Weights of a small GPT-style language model, trained from scratch on English Wikipedia.
Architecture: rotary positions, no biases in attention or MLP, untied embeddings.
Each number is 500 + 40 x the weight over its row's rms, rounded and kept within 0 to 999. Layers, rows and columns count from 0. Numbers have three digits each. The size before them is the row's rms in percent of the matrix's.

# layer 7 MLP up, 1536x384, rms 0.0711, rows 1486-1507, columns 0-127
112:469492492498534477464489447523505576446488435507537436481423475528468548490498501475447457526501474539503553489500543520440469527494495474467508544490523482538497539504530472526511486545519503494475468447496423481538441534513547512537543484492509553482482445536563445539527508531464496495519508493446485443543448478511470516507500519407552506502552571462507536375514461563471465500506
100:485485450483476443505466454533461502528491521566476472507576456566485463482478475491466473499525473545552582497477529507490464469522487550541461483481508529568442514476558553508524542537474514481468462543548497530429480495455449536563564408533469495456489483507495549493492516500473545539546481571545563490549495463479462609505540501500522488568490510543498496563521511469476491569462
103:536531486540479539423409499507512519562440449538512435499496505558483438484515488533499479492493462495508539506528459479531435452592503530503496515464457487498516505509551513493426487497514486481481456481458472534427412503506469503530510555432415531523530448537606479538497547489473399498515478512516501490501512434566558431423506512503620451468493497532479435557567508523492492534545
106:519527550483440455491510476513567534536502457501499555437481487528531587442493441514511553468547479462471571475415469453471474477447535522494499471452489438503487551530489451487495525551501485444472465510506439481474492551484498507519487522439436466530565501507488483535538492443524455476556487543454576536529456581537465537571442537495501518519490533541493461541535550462492527407528
112:435536527506442489514489476466493580496468547615509553455464465553483501462477464605449543526541432453476585471497544448414482499465535439465514479463538442557520512528500491498510500437457508461504507504477410514489507499455580533482508497521476457547570516475483470516540540520534523489499445563528471524551476504509445491429499576494533496497536448519532501555493443487456527424492
097:465504523478590483495467543493558517513445509452442507466572511513575449541477477550465537566587532455482484434441514517413502476478518479506557451536519519486529512435528562546552509437506507463502507421504468460533480555507522476465420495541554457534469462562451539537483582529512510474480421496482499430432504500557512488516499532474491504487550463535511540409513485479551501500463
099:578518521548453493641459455515557469505446523473514456538480509510530533524532430461467452478524447486558559467537444472495470414582542508490425481541465543534566565510493444522596511460549506504458524603475530521513493438511473552485509510485493599475514427555512557458523489499476520535503467513513458531517465467535467484532558525493487516490499502510542490472464513589518486458533
108:482572492482520501524508490500503515528529463496519488527497419545507533494424552487493469557482528557463483559489496548496471517520503533589496455495548459524546511461478491526606502473528447504466403483526500500513492486557528514540490490490534542511526504427498519477520503472492503498501550488479474485427507469555515451446465515412524390446552481515473477466499539540625547505514
088:598494449526518479444453464502503522564444488497487503464456431500519493488565451499453510569551487502547537474542594484458462362474519541464552511459517426465534476507554515538501495486574462504464509521479482502464485564492461536525568500483519504511537558496532489473478546498520465451415568490482541463440516466558519508576426532443478495587521480504462465464397465469555503546530
110:550520501447507539461434463480438417533517443481482524484511502576491566445586465495558426522477517440523461462518527540540471536543507440573538584452517461511523518526419492516475465465483431480531575493496470565560470537532482531469578515464513459485488526477507482434530484468551492435452474461475532477500481488557513519518492529552557450451539463430456520426491487574486434471523
096:619490574541485491495502455516530486579597348467460507525502458550494511490526450493533526521408532387478481569430425460542449491471502520483492494428496463493506429478462535484557496538480505512404487472506506564501465523505466538521471551502519568509516493517547470465554514573519500512554508551481479538546420511558471529480562438538535517512446554486505579501543454599481498540492
104:464502484470502449489517464631529487469515504462470488543479475469524445575532480447480499476461448529481529484474517502416519463460458572522476488474475501505541499468484512527488467571521511527534487513416517526465506572521549516573436502424481571533473465506521498449542515520491465488513513517496508486496507506478479553559524472451512475487491557613540514529496451506444532454505
097:436468553494517481462442458577458592543533451505508534512432494433564467412502549420595475501521508476492544455464478503494486560454502485457509478469476562437496536495454517513490443498390460466494504526503517479481594525474536552556529548457520572427437519490480464474480465453461493584466517502417436485513514549509481551480437464564494525534531524446475448457549412561495522418561
100:511565456521525529508512441549469562560484482492454528495446506502498492493521499477579522523485478442429509474511439455500525532486542474490498556504485524482499527493438448495571578493471510517522471478455413516472522490514509508453490463472405485471513397515493515516446521552560500527502436526479498456557454494553567516467486418531549460465515501598448521586520434552493514461453
111:569477526546465488494470475508494511542548512466465519485490455467511513511541457501515483463478532444505488435521532510480480545490495497577515535522493563539464509459539520456496503469498471457493488525495497528533436580496485509583427464462476507511479480521516457495503436541473503460519526516529486495399535510515577578514525491453469438529444473465501545541498464567496511462519
112:504569512514534507494516492474469446500506525500490536502524466481542465461512542501569468542544460489554511470508531466509514484520599521488543491551492484479445563538478464519566522421499426441518521533547427489447533479456512495552505509517489483463555461548501453549448556519544420493462458502492493480447514549478525491479535511460478519519423472463423457549518506483466526469482
097:532453513496484460473498438572500481496535479508434558547569453569483537466488534473517583501556551418465515494452514475527525515495557499562521432514475526522533474446540501423625534513528509485476548516493421508486532492486502492451501474478523485469567461483463555448557550481535522421503422468514543507499486544472462461471490529423485513527488536468505459475624442531573515479513
105:533551520571525490461480444510458476556485519515449515445478448566475463480490433571576471523538504478526567478496523468489492509445504518495470541517571490452458553496497524562503454501441509520491478584422547472507538520487579546455541526495480435544563459527395480497467497512511429525504437474518518433531455546521525473519495517459599437464452538483543498481557460530507521527494
098:460518461491524485470472541507501536390509456476573515552547507475480505498475492509530387454470519478498462532494518551424433449501471486471487477506495523502493509517475558540497482583431540494523502433503566542507501473508463478515496569523448514523477464514474512485530469494421492531454543468490538528496499462505476560513508432474578477539558569539525499584503563504508496465535
107:497521496512563533553516487548531516507483477489446431511504531491483501449475410476532525471519398533468591570563490495509521509523469454513453576470490492546490585563520539501536548479504470473484481517467517525431539488504472514441538498572486471489470560498539485418450473553540487469455548491498446523490510503521513473530452601460533490520439517502412423494529456463545514552508
090:453546450556513520509522501597458588466465477562568468479466479578487518491554433542483470483552462501535477521507473546482462458485466493536475474498528506513537536493536512546546527489442532531366487466459446507508489518531549453503509396442471470497519545527455463422507532496567504449529505505462541464426498499523514484503472616448550479569565504515463462484574451464483500437523
104:388501458476444473434509482474511431507475502531535540576453500530517523534553448438556554507521565463435526473552448459455556480443489470503515510463544545484486564496499564541517535502466536498536460525494470491514499505564526503477524574466477464460459549471433387504558533581528476539496492549466601543427544480538471443482493496466481539543514461501500457552462542518534487486506